From a checkpoint of a small transformer trained on Wikipedia.
Training: a variant of Adam for these matrices, 480M tokens.
Each number is 128 + 24 x the weight over its row's rms, rounded and kept within 0 to 255. Layers, rows and columns count from 0. Numbers have three digits each. The size before them is the row's rms in percent of the matrix's.

# layer 5 MLP gate, 1728x512, rms 0.0391, rows 588-659, columns 128-191
106:157114149158145134138144110086152111133148112117138084142111134135087123134114158127114156117118131070109104100119129115125099131097129131127114090136132124148156158122169106138136156096127128
100:133128149109142071140105129085116141129139128143196148105137106123138104105119141107116130123122139159127117130106121134109130096095096120125134130123158155137177168124187103063094156157166102
107:160127160094151129137134117144108094152137120152125140103139145158106132124114091134143121128126165110111113100131168112120168126110106121060132146185138167116157149111125097129073093102192142
100:157139112103160124159154120091106074113105126148147076168111126131082118184178120116140160096104100107132104160170119138120108135157136116117133120095161153142071124104107141108120098081126134
099:155119159193118131158097099130137162165097124100118125114097124113115103109100161095103147100090095139137118179113129130126087140113127111167132155136161137133149104126141157157142106123111130
096:124142112107135141110102056162128121126100153129128124144135114156144121133118146095143137144127111142151121183139123076118166124145110131155143132144108097078085123122144129093122120089117156
096:089100159157138127137123085160139143154138113156115154139111133142087113103162106087120177126093140134165107157143138180136111085139114106114102152126152157154130106122109095148118112174167126
094:108136126112106113101164150172118129150133129130111134146147076104110161096101124093131157160107124090144146125131118128132133170110151113112147125157165147128097122125180112141096177111163138
104:112112128154147153150136114121140129143123123133134143168127113130086127146123107071130132104144108158124109107153103143130159141127144086172081105134130082095166116160128126153121158142146134
097:135113140137135129137127132106136120118123103137159133156177131162121091124141121123104092184150118152135105119122116111161152133127132109148121115167132103125105133124148113082124150063130135
094:148086126141110131118166117180147100102157126138114158135127121091168141124091114077123114128137131091112109121140150131126157180120135101131125132150117117174151157123155145135133153114133121
095:135119138141178100114136178149112118127125106129078162178107111130138106136096100096140120176100113175126107131117145145128113155129158140121134135132132124102148139117121129150121171094127130
098:140104167126100131137147141163112171142124168132133105092103152123109107095091120051137090108077110118175120110137132098143107123137128129088123170111126149147154132097158165106078149128124116
098:150104105130117098131131112149131123167132145137089118175128087096124183112089105113136084130118165138121128166158120142137145105125154108196228155168141139135101127091197157125163143149157152
096:104100162122136128120128118119140135115139174074130124133124136091163143125139146114116123163087146078122109128128136112153136164113117102093147122088091133162117124148199134124114144114147134
102:119082131111123142121158119121145127143150110122149111172148097112111148130111172116119131150120146179130113148086107142093117111070118076092124112139134116156184126133082140153147148093148098
107:134113108131155156122138115149099087139176140120108107126167092143108132101139132103120156139136139168129111156089167115095124096101120078125100144079146125149116140156121117100117122124081164
098:126098129102132106100166113144134159135137136155149117195178110125135145170115114088097140161108094127132095102153146112179122198108123117131147088134119099148148100143137101101121147105143138
107:136100105121115108161128137117115125090134119116127119167163134136115143119126130140178083158125129141113103138143132151113129167148105073150115117134148134150131087099106094170153147112121128
107:162120163170104114140135138118172093106120127118129150138200121093175117101090145153140124140087101085169098122105118162161091130138137109092139132154161105197165126114154127121150137131150129
106:121127104111149170117129105120140116097151116133137158180140120098149159130090112137117137161088116154146104119143150119113117133129093078134111125141127103170135158105144101110124157107112138
097:133122096115148147159121110164120117148143087101168169135099114132132128170136157143103139136173136122108097126138168153156173094123135083159158144121154139138152151156076129131112121138168145
107:143084126157159118140131130167135134204080134149135171132137091122085101142140157117131138146133087167153122134122174163152135123117157139107167126148153161138123145117158143141160170130112142
093:081137103148135112096118132126110154114111146112143152162113122106159142092091159129106113121082117124136116122105148122122121154123094109101139152149166154122147088114158170082120121126149136
106:126100130116116093106139116150111134129184161131085140152150149115155192128132162114134106127134099124143121121140134159121134169114110133130167140149125128086097151093131127095097157090124126
092:182153154130122142110126102093121136133150131130171120116125113140123129091081133140126105139068108158152108118130147124101108126155120104123150137081142140124148117081154137055092109165132150
103:115112125148159123091126144113168148107118114090152125117125170108144123137140108096091104117126151143116119134134126142160114108121114137100118147151138124170148113107162102130063148162155127
104:154106140129158101093118173143157106143101106099091094163101091086161113090135140139112104139112119111158128141139198172159136106114087114147126127140181089145124129077132110127121193153106123
101:151110141131159177142144117085130122125124126136134099147117116135184113147180127091127122135085092120144109147165132120185104140098131120120217120171143119102148098131118153158066148116160136
096:142101086162119143131138124141107093102158137114149098140108108067145106099128144099149115165122112106202138128101151121153079120133122120172147086155121088132144130137200140083157163141139141
097:172115133119162111136125131120119156118138160102112128108119069087185130110098096100163113155111127098114139162184111137127127124145119127134137185135110103133150093107156131129052115109141084
100:126126120081162164144159102095133123155114111124164101118140115084174081173127109140148151123099090126136123105128126180172112096078104126104181164123139134165156170164139149131145116115148125
111:148113140111125140132094135122112132134134114160110135144148104134142143127128117110134147113129131130134103126119174139119163067121149107147120154138120104127139124121144145118173155160149140
097:123104117103156130127155101139120124125124105149130099149126107094144138135141078155108146190154164093135095157133140116134182145101118147144133132146170119133133106116137104153123120156153139
107:123111124096117122127150094109128129107129099119098153108149108126143098142116095152138113138110112134128078151124147139108139160086125088114139127167112124134097095110113140155078139126166131
103:121119103116145131072137136148085210168105116128095138117139075157059130128083169124167152111114129149133125134108168159100121156165134150138134111070162145118144110094117121091121113108092143
101:127116171122126144125161110118143128106105130135147107152102110127104119072127129132163104120133139176124121155148129159119148144138126133132154110153172162134138135138127085123116151129151128
100:101123128115152101106129134157170133141122115116161138167158111083166111112132100130149100156093122198106089097101107148139107120146180135147129157138139131155155124112107128156151110115119136
110:118134133121115161104175093123133134152134163095147141135092131112118134147137106125147122124120147141133092129099116136108111086129163144138130123157168101120101101120135113091131117151152163
093:092127090115086150178096141094116120113146121133126159128153153084139107124086116129141107135135126128139127160128114132154127120178128139171144186121152118139156118122136134109092108146131167
102:134129128173123153135137118094125156129130094111133116133142106130145118105099172128117140119106102091105121135079129134153121116163103106154122102163145142101167132094167141131110126128139135
104:118157156136105111124130096131164146102125120111139124135127128108118124133133101153167100127130111161109091086070140152128112102109133132135161141114152158122091146133127113200092111091093105
095:090135130157145147128109092120102109109100114103088126126146136114145115106106133123106088093103109136108132132150122112137090082092135153127180160123139095111115151129083107154148104182127124
100:140129120091185122164133106160127123187161178154147110130151145137113136131151139136139091145115151140112130106113109116068106095106100115139103145114106087167113159149116130135098136093136142
101:134096112148127152137128112122118137126124121106125131140088110141116125096050088113106116143148125138113102189146149105143160087124110093150137100133155148103112108164114135109094117155156140
101:125083173094107127124140121096128139145113127149128149145091129146078122190121077136147157139088124138128132114070160163152114150109144141111122142114115100140129125145158076139133142143086151
096:149079099110172132134120124097130122116147127128165162131137086113118087137131143152122121119132166099124110109110141170158157136124132132178153154095111153107174169104133124131119123132120099
104:132140142109113137128146140171140089138132123101066107152141082125082169113117171170126163169098134155140121119109129131119119114140131157091125114097134118115135121118141091145179151103097102
099:153096142075094123119112114130067122125149118083159137172160154112131172126109124104143114094159094150117099150147155159148100099108115127138127125136171163121108098114140142102120127094141186
096:162151188117152125130179088115136154114176081123160111161122113133142156137128076132137121120126114122130119133126141156110150146119073140186105144117123130128141105113109093187129103091143122
112:149091148160132117119140102141112124173200107070140127118138122129083111124121134120140103112096150161105085165130171121099197106120084116148109104144158153156132100087112125101114119121105112
099:129117109107117135122170077100176131104138151115134116166095120165164126169125132127126119165095109090136084119148120135145113203149125142102127141183101124143098122160111137122151147109172124
100:112141076156155149130125104149143106120091139133132178107129112163099116140151117143122125127099149093120117153122143138111165120127176148124124141141132117160142158108130112124126180113170115
100:170138157120119120124115105157134138161133146118142131120122081132148192103132102102096102159123170122129117116120135155077104149136131084137121129167115150123145172110176144125131152121159102
102:114118122130186136102126147145102145119128175103159107130125071081117113136115053105148086128107152144138110155138191117090138139088130119127141198127113168116134158124130174139146104163121133
095:156123119136154159122128131114132141158121110144122106140173101112132104105122107072123099127138107167150102128083140134138114167152113092119137172158177155160150115122148121147115154134119120
102:114121157109139130160110138125123139179194121142113079166095121147108137143172120105133104106134134119128095173154135133129121085133124072172096123129146107127131114135120125119136161128113148
102:102144132163116152127137119115156095155130129112123167111130112132136143170116134123171145145111127084129128109145130139122119148107120100184190141156148111168116128130144133136099117105111132
094:142135101143128161163075115107122125101124162143133137138157173136191126106115120112139155121160129146127121148115081054107119084159124108160121134148169090125127099126167111099090134156135183
100:121145155165155151082115112131139119127121140113094172111142102163146144164107145161089143142143105075112129131139151116146134094127112178129142159145146122139152126094149129122162127149120145
097:183108125111157132107134114108132122131107113117147131149156112138077099108111146154122110145142156104113092126095145154088116139131126123122112149156151120132139127123126152117115179141100065
095:125089115095098097109160115135106130096126165115133115140154106132144096138118183103125138198120097130124109090135140097136138122106119140115162096157122126131110145174068140160147111132152099
101:129140103131097134123135111149164131134123100140089138141158120091128151111115126140203131152129104100122112132179111138137109144123129149157183117146156107124110127137098124149125142090129143
102:095122087131148136121136111133121097111132119076080148150162078118089139134145104185116158117071115143091131130113137119072150120104075127136163135136122137132084176071138166094118142124152138
087:108142127085121099105152130140149146104104127127108113128126130119093145158125151105108111126097169129135164156107140110134109111183161114134118098137127145132115109137113158132133141114151136
102:122118139132132132140134125158138111127121136128145139159136085142137118136086131143158105144137143130103120126117114167134129095134122115137106128137117157113139137111178121100115145179127108
100:095121122113202145131123128152098130112138148177146145160131109166127093160146119110122134157137145069127124125151148141153110140110149205132165119129101129102117138092082154147137122118109125
099:090107111137109145139152125105146121110106124111121145169116134128093140144148109127103129134106126098115109112147154131128126116147132084125122131160119136190136161124175159160154091112124056
091:163118105119135147141143074118135099115132156099128146125114136106180118133148169094110113131122116090119136105133172072117137154154121067120154169118109128157150124138135195103123145133141157
098:089114135118134137139144095156160148119143108180138159121075106130164134109128113093148108118174170112157135101128155155147128114119148132115107139123116104128120094127079135147125103108173142
097:120067102197159110132134122146118110090105143135108124102141110140126107133116161105121131143104106120153124137136130098127103119140104099111137145122136102156193101134114162132119101130148139
094:140104127130150126123164135134130145108159158112121145126157166221139123129100162140142138131106125125151116102131113109118125139143107146138163102126135105139102098188120176142101168127151129
# layer 5 MLP up, 1728x512, rms 0.0414, rows 588-658, columns 128-191
100:133141174105149107109088109148123147144112130114128161111083082150150116127132132114148126149141137147164113104146174095110149133124105090140148196106126132134162119147092157104109148139162129
098:121145130170147124118114144112161107108105170099099125093183101168173093125120128129152176110120114127127137094176097143117092120153124106145155120132099131124103138128145125127097130161153144
108:132136079143159105111154131137125132137157195134110124119091143139119143127164130107099103089127111183154138165181115107105111098158154163123157129140111108154136092215127156124145122187125124
096:134109076094136130150160095091155112105090139124115097143135137105099166128127111127153115130113124104146132062131147089096141141110125122115170131107076123145129134090114161154159096128128102
094:126119146103112119104141138130137122128125146096128112129113132125148137139104106174144105139147101097129125128154138122143188115124113148082119098097135104157108169105180109136132142143115100
093:093142126119143119128152107136200188111113109122109146145156149165114139134115109155111141154170131150108124122170158139128126121111107136145131091125149102129140155125090122107122094154138142
104:151122089126121105120175117161127142115137140062124179138138136061129140130117161136143093122123134178126126153146155107121137135149075110143188131121136122139123147133150122138123150107136098
098:149146111129115095106137160135122145120105140123125121125170100125075137087107102121129150160130097152120151154115129135131155162092130164121114134135119143107109137099164134104150110156134138
097:129132149145141169155096131150148127148099125116094169107110137103138091111163148138120167129135137158102128122098092159154143137130155099124138104164154131116150159120155139133140149190160144
090:140173131135184115091093128104137126103088127123121094130127130153135152176141143151113155153142130157120133094120091103124129174096058133123129141106113098133101141184138153126136143142160085
108:149096162108120086133154113140088136138117114102155137088147114127160110079117086116129086140125154099104128134148173156132134142099117136112125141219151136147110151125127131101116173101136120
098:144130075092128132108115111126142128125141154050106163126156112104116131170131197152069133102153170082132113162149110152110142125084097107160142120121137128142104132122160106076119120115126128
090:097123136177117133120104117122126154135135150078146132147128126138144099117150144126130112125122138093159095120123147113113099117113142070113175109102102083138130151117158113156065127136081140
112:114101121139105082148131118174115151104097153167157106123086155148120150138091127111129085095126125142146146120096143135131130084101162108107144157144112141118148137190143157110109123122118162
097:105108151118127133186134156105145138106157147111118130130084174115166098101176129153127122142105128088158104146119078112124132136135106131117147121094113130127100138136116101145135119102152137
098:162170131143105112104174133101166150126151133116132116152147112111128118122110143157196166163098150151119155161126091085135115168135088137134109130057145107163077131091117103149143147165115105
100:140138147165115096114126135112130120152123057137125148157162131099144110118082120133124131147151123131133149138113163132090099110138161130146087137099122081145093088147113106124183144130091185
102:107137137139125123148080170115146136142145151146129097144105129130158132129118167148123111127154152112172134092120147113115119140145167141127114155088116124161127169133125125140103139152104107
108:172124158132129150101134135112138146049093157131103108131090138149129140115119112120099097138165122174153153090118181094100087109149132092133116108116093141112117119141115127116145143126102136
104:128107111161139111198157099129097157086161134132127147099128154167118150142150129135100123128150152085136140142161149137137163141152161123130130117125130132106120095126105138126148154122132094
106:158133197157170130156113128111158117103117156169137098143186126154195140099144154151106125147147171144151137120115152112138103094155147125129157140121143091149124111128140092116118148116099148
099:113157110108132164127129141154144111111165138105133179142107096093109147114117163100086147121103146104095112134130145121161117090163129139145182116098135111160109146161077134148071134150130172
105:110128133202115143148147134106110120127093136102117138108112092123143096098134154121132152138149121141082114144164137145165129151134105125134174116103132118136081125127106126128167176144101126
093:083119135133142151125135141122104116124158124114113143143123162130164120112119150122115130092104074106153130105123122094120158178137117117166126110151112129076143127123149135107062123141107151
096:126103140089107167131169079138157132087095089148165115140113115099145098152130105162177121102120162119112142109067099149084134151067138107132143093132129122145100154118114075158140077132132107
093:150138101103158123130146135110136148118120140159154117102131107157070125138126141122088070113085101109174147138120116137140086102163110096122142113098160136134092150129150164128111118134108104
101:152152164117158089089126093108135104161119105132153086110144111107133080137118144140099132137157121150145112105126175179112074122113152188120135156102121125118102165106168110136132126183131146
109:118118177118100127131146137152077132142129153155135127115128115105115142097092104087097112103114122148132149114110098148109110125148134126098130144124106136060174141124135173139103090083169119
098:161114119157150121144108132131127133138116118133140116118122129106133146145146140077108147104121137099100083180148148104143134140173171139104134141101140122123118163162111142140121125145142141
092:123127149087148147132153143102109138148096156147108129147115076092164155107079115165117151136124079150074118131107124134132120124116104137110100117141128134137093130108154160137078126108145165
092:109132065155128123112191130112149130110135149082076100182076157085185133099175112138145155095105132103153132123137142107110101113169145125131117078134136150154121108137142134171118172133123127
101:158113101144112137152131113134138095117181102138142106080112123136112139079135207132124115131122144167119094142125175107105142154183175109122123113117144121119125129134142107098096151152116144
111:123138087161094112147140143162097154071111169134111169144139127146164124145106100117127137163136120130127162128121161107179106110148162122154146138147130095114116140119119152085141058112182195
106:098095165121151105123131117163151128132132118091100125161116069145115123126109189125144137088082082145119113140151164174120110145139124103097140133125163163113128133128124152129139142131123136
105:111072092106144133157165147088166103113133138161084107128165153116112071115174168095134092135120114142132116165110143107125105148136168094121121160160090128168118113146115140138136115126131137
102:127147146166138158100166143089103113136135114132097140117133135151068089172127149134152163123116124110101137139114149108083117127087130124125132125079133171131147132098134103150143137178090187
098:052112163129116111178091128094149140111125170128123094124135119141145136120141143144108109112118123116161128103088138136138150094125121141169115117144125134158106144139137167070084122153105159
096:110184111104155135107146135166144123107082133148130133154119114109152132124145140135137166130112127137108129127139110157130123165121139159098152124136140101147127116101095126107121081097150109
113:099145113137141159103113125091122123143116141111120101116125138103092118129147108157118115131122095099165104067107165133166108114135151159164155140114128126129100156095066165147115085119118157
088:095146112080112148094088132117163128141113129101126108179145142103139123134086150139138097110170155130167087106131131117111109124154119168145100113166169109171160141137144141118117096143094143
099:145150110122173118167105122166116107118124130167142131123152154127127142082142143112109098113165126106170128107143135111137129161178107133086114120134095145081136124156109153136131126135170145
101:119119157162123117151114157125136099130186145147173102108125130066158123099083143131118125090125170145136127108127147126133118125180156121076107161140120125129186098125140140108120096135130203
090:093131144110091119142158146132123113079095171142128126139098128126128144151125158111141111119149131155144132136147127124107124149139130111106129106163181175117199119166110136119108148093163134
098:109160132164120123118160149145134130091096093105116117131151126136109116139127095117143129126081140133120117128129101109114148152088118148111188119146148123115171086128128113137155104046106110
095:058179101176101143143184122116130098124102116067163130172121145182087145122121139169133157122165114169143115108137160135067123097114162099123129106150133113109100169100131169095138160112140128
100:147116124140128089134109124107094160145132132096133106142137126135124130120146081135145096120135138109137123107150086094117151170128119131118149151110128119121113138102152167127154097176140115
093:149147123115156134068083110110135151133133118166131119095167138125119101101126160081131133105154131079143138118111140099138138136129099142133119140099128143091166111146141136113106110138146120
106:125127118145138140161093147149157084105114158143142083147167098124151152139150135141153187141092142144106110143127114098140120120155126131133153144179101127156141122109128116140176120151095073
093:096094140133120139130137113105112108158116156085150098163119099096113151131080152103103093098131108138162088099149145122127078099176113092110113130163164131143169126136158173120147159127125149
102:118115079173118091144141167109135082141130160148107098110083121145080129094146152120097124093110150154144136159130135080122118146118149115102132125124138114096122124154152146105136137158107140
114:107161108088126111153112118154140125147152147163131119171163117139171108102080115129155120136107114106100136107132127179178103110128139162158122122108093125147097121110145130095108160168107079
103:116134174115143136134110147180139130182147113145088163152122118097115112067107114108151118120142137129134130165137129092110073142154094134131143105042139122111091109138113143111120165173134185
100:144101184115145105098129109107103114142168092136144086122121139101175137136115133133138116153190130125109142110126108136150122110135093131107147090074146147093132124133108144130159086150126163
108:158123165124139104134125119189116143147128121158149137097172125117139152141142093116107120115105144142184165140113112119134136131162106131120150114137146121128141123138130137137111085091152138
106:147148148124104155077103162125098119142132173169131154110110122139119141084145128115109166150125130148117124117133129121106104120162124133144169082111084138083099151100166153142142166134126132
100:103134177160093109118137104111170157140152132093133100119130134153116157146130120135114113101110111132072132164147142115145131107123085161107147116099120122117089125175137126107114113120166152
099:109157132109106148144112172140152082129168103148113155096128100116130149169117095127094090106132139087147095154159160163141122109100142124144109109091157179128105128110141098118095129109147150
096:081155125122120104129130155125106146156078154136154123131121123116100119136140116121127131131124117181119133154119108156155149135123142124135191154143133124181098110148160188128108129137130135
087:146110127076131115162150144147123131099147124136093087091117080126132164146162142134132172128127105096111184163124108144135144146091140140131108121149064158078134120115111110144194135125147130
111:129112092143108117093147115169125134181124137100157147166129134129116164131170163102106095071109149173116125140095133144104105129117104122121136065105161132157144082140114110106138133066137120
095:154154116092137137108091140119129119124101135126118146124130121112155118122160133115083164143149083159116120119119151124143083141111164205118128153121095111123110100179086119086160108126104108
099:143101142121146160151143105144137127150136109095146164144114153133113153100142113091152110140088155108097112167140151131128151170099138090091109135155137120119161090111155104117104130115121128
099:111119108108109173154101102106111123110147085102123138148142152142108148143119157162119134147124160088128122087086141145104148115089118121090138138090099157143129133124127131121128156129106111
101:129082104134092133167117140130115126158155102118087095139123142125094132151121130127135103121131108125089150107103099141063185114124169077109118138153123153144093136149120106123137105143105107
085:150132101115154111062092128115080137116090166104068169108125117153138094174102117128104139122113069158105149116157126122130143150154135117098178123120163140103157143107150173159147129076150163
099:151138121151099147106129129114146127117115097108113122133121122103144131096130155138136119125102149098136172186133122108118157150115124178078182100137111078181129124154130103151126095080096127
095:093177127120100133175154132069169114141128092168124107142113124132132094172128144147157113099148120156154151123096086107163111094105185104180099102121095120153133137156129142166202092129159110
100:132136120117141142137127090177150131103127124142177112124129144115179150137130127129136133139141138147114150161120155095127107142109134156126126118159116112147158057146091105119121133108175168
090:119082125152159105107101115111119140127136147096130120159121097125104159084089156113156159153117148122092119156158179167158135150129146148134170054168152127113084103127107103104088162125126118
095:169132128108154120120179110147121137129145130144156152138166146087111160174163112127141106132084135077155131099134116091135096120152154151153129104114156129109127140123102113115135120125136116
094:102115094121153134102112125148148145122135106129153105122124085128114099181121132125153115112168127177149119116132126121109112140127119136165132126150141084169144094149119155070103125119125106
# layer 5 MLP down (transposed), 1728x512, rms 0.0379, rows 588-658, columns 128-191
102:119109143103170126125153142057109115125153133083098111093130112173133119142183088124140177073133121098097112172107144162102182117086155128118123123133169093134128152134152099161139081117139115
100:134090136132088113166158139119076156173084115142139114121083124111143169118108150135100122130109121169157118130133129092126152158135138145163150096111130149091119116162132114102091124138131083
103:145107141066074163138119139115126091120138094105149145111164189117109128122105153144180146128128140096112058108123128162139145130106142119140158125125123168114150141097131118108101139112125164
099:136112140141112137155120117106126135112107103115181105111091171141149128109162124091120135131139103116120135126141133142158127120115152129135136105097127162131127127143139099121130114177122156
098:135101143156158114159150107126104116173114134166131118146112162119068102149146117126131150134113153136090121109119126139114100119139126110124122143116136104163171128138144131166151104086138123
096:145148174111149119133149135108111093124117138102157133114116123091151133111122125126139153153137141135155118135125138156143126117118116118113104141141154096138130121103123153131128115158179108
103:147115141143126124143135112142133112197172131163096131130103152127087130127094119118103139130123131173079166140110096161163165096105082117130142122147137167151127137146161108124091097154170096
098:106148139131118132150140147105149156141178136130130100148111102129095159119111144117111110115119088137151139127124121158161125124161094085153132121128156125132124159130149142147120111180094100
095:195112102120156111075158147093133130132140151114127101130141140084114121139121143139125139127106146130161154150142150120105135123135162163103132146099146071092122118088147102081114170153119134
094:120117153114099110118166125080135161145138145124120133085122105154133114077130085128112098146158111130155143152129107113175168123135100083155131134159120174134135137135118144112101136104147139
102:099141103123115146100112113081148131112111135160117128133115161150105094153146125143127151141156118133128179131147121094117135091144143162156130119080128099100085148112122146123128129128124099
098:158117099161121148133109201116141110108121126091098207128135125142127118113096127106103121159133119149122143128090141134105115183119107131125173124153105150112131167113116161084117145132130120
093:148131144140149104107149166106138101167104230161084127101142134144124131091094096091103104166136127170113152140130097120161094154165146112119108082091111124146132141139077108117136191118111149
108:150128158150122145125076157141084148162113144167181111150088114163136096115124123126118093132159145147150119103127120156106157101141149102107138107099107105121145156100136130142152125174124127
094:111150146152124135183182137155128092139146103160161163146166099171116171139141135165111145089169108169138164165116064125138124128148126126111153109111132140098103129105103132143095144082121130
101:158138126107156125134117160110104082136105129157110120135153090136115108121102121178118076128126108093139110122157135090139088156100088119171152112129073099121130131117121165088126082102122130
100:138119103139139137167129099098104172110132148116142092144135119161107136124111134132149090119141115138140134131121101134147110165143124123144154139125187126135121166129137116148080126132175132
098:084057146113092132123121111135136141104110133134161107116071106128174142159131124095154082124133113144155181116101139190134108075164110185116118125111126141081117116100153141146171118130118127
108:135123123076130185112122067168111156157111159122134103137140137177118131130152097082109164149127135150144057141158177149100179151125102154113161111150154127154101112134168093131086111145092098
106:103100085156133115124120105130171150137152143098172098120118127137147137132129147137088152098115119103161147151168158112133131136133110096126154135122120143132147156140119172139168101097089095
106:125119157099115114149145150127132151141119085138125126133092094082139148139164109209129148114147154144137137144117124129154152147093143127133089127118159135125122156167158121180077105110114152
098:129164125110099130076098146087119138099119110140109088140199126137150172119113125126172134145084125135154142150120143141128108140122088157127104097145147124118108117129134138150142145157109148
107:141107079117114094150131111111168135131114106107115133133137119150111141133134101153109162153158160120133095131109139114127117144112176110162182140133126129149085125105108063128167094130094117
094:103184116116133121129147089124155131144162145103111137129126142143129059171149134137160142118148060082109109091139170135124132172100105136134115113150098144141154200146172076151109143115134135
095:141111120133147140132147101111159157182144158139138098098138127139130134125108138095127129135133111143118094141162130082104128125154154105113128108158130098164134157124139115167147116167155057
096:127110089115121114120127137169150125154125133094121158149107136140125108180139123119168138139166160119126132125108137130160102158145156128150154128160110158150077125167080169178148110069110097
102:149095119123151066125105119138161135156127134116106131145142111158151132129149118171119110128132158126129165125137122144143161110102161115080083155157149098122122129144139179119137117082124152
102:158086134159112135091131098118128125154128158111124118137114121135095109179100128128121121108143138153160114163106119123102158118164094105104139085138143074140130153110144105153119142098117124
102:122147114155088102125125104162145129088178113122099101083135142109115130183130111180123100095146147101127190115125116097119133114145130133122099171104132158096131140116165106111100137131128149
096:109107107101144151085139109126113147127169152093091131131117130200146118131143125126093087052127116150109104152152174130139152110145137107088126141119118121130133137153091125122156080150135125
095:155141150154137164136118117116111086155125122149132122104176090136093150141098109180118167121147108143134119130114163154120184096102114156094164146136146112150142158119127141099153112108170119
099:172120105153129145145114147105179104139110130144193136066135143120151121151053120124132125161146100127106130157126122136112143140123133119106149152171187133140095146153119130108106121142167138
113:111126124122118130157124119134091113153121119155118145150136175181105138149111162095109121146155118115151123145092129165105139108169180116098065170116130133123129163090143138144164135178148128
104:157098111180162150147132103131128103119138118140144103110163174163118138147033151137133126108122133119149084158111122107125131108149171113095119114145133134180090125081177124120109114121159130
108:106126138126130119141128112127136131127127184140192093092132153133127145125151150104131137082111123107110133140163125111132114093112138120148118113114124120149179095122148174118096121117084117
100:110095130113153110139110093140146095109117095128136132152129124113129123167141101138135152171155133105130138125125142150139115165107181110121124149163127157172139136149143133134104112121127177
101:113114118135101154158093153083133153142144138140114164129120161116165111134134152110153137132143118109098138165088111112116149096102122131097117117122117117160134148112132131116137092142099160
097:112135112135110125140133137096129132109135121108119143112099124119140144115144111123159119124137092146116184143134131105100127183145122155153120145120123110094171169143138107104131138157119135
109:135106099171146121139144148091124132168118115112143144145140138149150107135114103149150118142122113117136126149132165129143153133113091141134116086130117138113140160087100162182120116129058100
085:136127139138155129114135092137176130125109132137104137094111089149113147151137110103089156138102094102127232134131135120122158163093127095104141130116116144151103130143112137141143139108137138
100:108149170091130143100151089137139087113131119100108134139114127113114091138152094131165129115171117122079132107152164091116133131101145131142122143132105109146121100094177115139186107127123151
104:094176128108133119098117129165125117140113140118109127134141173137117113128109108109138113127130123121132163118116149127137132165103140140155148141151115128136145149114168118159107104126132119
094:158170073129137137150098142130171136148114138111124123155151132161125110099151160181127169132145106110134120111142121129129116091128151126144130128152108141142159149137113150139137136122147106
101:137143140131113097172104113155105126151137140129132143130084196114148125119178133147119116114118158139131130090106102139079108092088138094137146132137118130171154166134128117119099138147184112
099:174123111109153105126077150118151162151113131170089161122147139099141130102176117113112137105082084094115157113125109108155082099120138163115105151124130157113160091136118106110113125169087119
100:156102140093119176116123126122156116135172145136123108121131101147158168108100116123115100104139119144133100117104129101120130133098117088106125083137131087128120111161134141118124138153163136
095:131115139108131126099143136126149130124075081120106124147118135143189125127089143115127152144119163191100166143116100156160123089105123122108155163124107096110115118141129101104114119137147109
105:103121104126138113152102143104125110123140171121151122109158117157096130141106144117148107138147133081129100103113152110184156126117109086148115144126095136159180143149124124131145105103104089
096:142124160122150147122104116117116141110088110164169140105095078118129153097121115129116138115142121101108198118105146132123135131104114095130145120127124162081118123159101156075110131098138124
096:130148116094115136127147102120108114120167080116147152151118134164155134143153076167150142126139118129115048108150129148131126138126103141149118103093118104111177107141125128195128082144158125
111:128139142090129129114123121131136094122141105099196147174109105160111139164137112130146113158132144144082138100123098147105121163103077131115128134107165164175127101119098141145105166136163117
100:144134090123105146097134141094143110153126167106111105118129127099135130076152133159137117124073203173134137122173121104118112133116103113156068129101115097095154160148146169105178146158101190
100:114112145104148143138196130098138143117175114129150128131097122123075112121150125074138117134156152148130095142147137167129150114115142122150184123119139140125146124124132132145176153132129121
106:115137121138122118115161145114126121120119072122109118161143091142088099150120107110141113117100146133140192145121162126122134141112143195158144157152146172106116099163158167099131151122139154
105:111137085124103128105140154136151126164164162180117147128152125161122110164126118153148108148122099132149097111154149126140114154180114124150067143098112104108130135115131176118147089140104111
100:122120136136094162133122142134181155139141127113136121159112102137126123127106083065110128165111105157132101159162128170123140162145124079159155154102116118093111134132143130131117111141130134
103:162133110133144103124147112163130115120129131154153156125139138168138166161101142127147110187116164151107112111125098136125105186154144146129100128127138139127118105114121137115101129135114103
099:126111117094146092146131157153137111158113127130074111144135120121104108107132147142158132163112141137127126109124155094144140109146114140112125172083124122102095153136095137134109161114130123
086:149125143171105143133145150126089115144133148144151145137124156150134115124125113134142122103145155118149091094094198109152149090137123125136116107116168124115130137131182137100104117124111126
102:138125138124161165098156129138151136129112124128099125081106147160120132085136133128094103114071147145147180163092112100142159127141108068104117126121126140137109122148112125176099138116153125
098:116133155104087119127139142136157151093128115098143142106129103125130106137128130095093144161086090135120136127119136148116141124148129110110135128150150117148095157145105102120130169146075100
097:137092185126146160089136095157108117151145153129149124095153076148106091112122176125131147177125166173131100141157120161146139143098112149098150135178099108101138164112089163151127083141139106
099:110159152095154101129109131135145125160102088144146140144132107105123137130121120121165118126147153163097088112117150151151151132141120149135142141195153137154144163130058145180086166133176124
102:117155140102141078115114114119103128149150120142099111081141122159158146096143152118111131129125118114172089159129102106154153160118130134090099115119102158146152171196117132129086127120176101
083:125083138145110147198171125112139077157163082136147102134146097127124136142142100141123163123142175120128180154110129162119121127137139151127106158112134090147095126121112108153154109145127090
093:120074116144137126146122117114093173180129126132139078102138098100110150124099152125149118127172154115085119145120115116094097100184100090113110147129121162125166126082121147147147145121161121
097:110111108130146113083127135124092103107076121084157139116193140134143110147169094131139146156116118148164151131138143101161150113125128133165176131151124067146161102120120119152133121144100125
099:111085124149160115136141076139132075131125092071159168163137129154131102160139131146110144135122128118123073154124137113087119132108151068110177123125119142110142148154109092122101139083167127
094:184109118110141175124150109094118076124136078122115157114120125115161098091120125138105134125111120123120152107146146103134134130120125111105181158104079149098150119138134147110146150151138106
098:154115104127171103140074095139097089130105110091128050101100132118095160113121132129147152145130105110109064107102159110150114148136133111129106131094161159127121141090159107139161106150146115
094:110125134114122088098110099176150142125151131117133111143093129119115140111110147113080149143158149153102181125138104149127160135106115134121119056128081138127124113113121103102147114160120149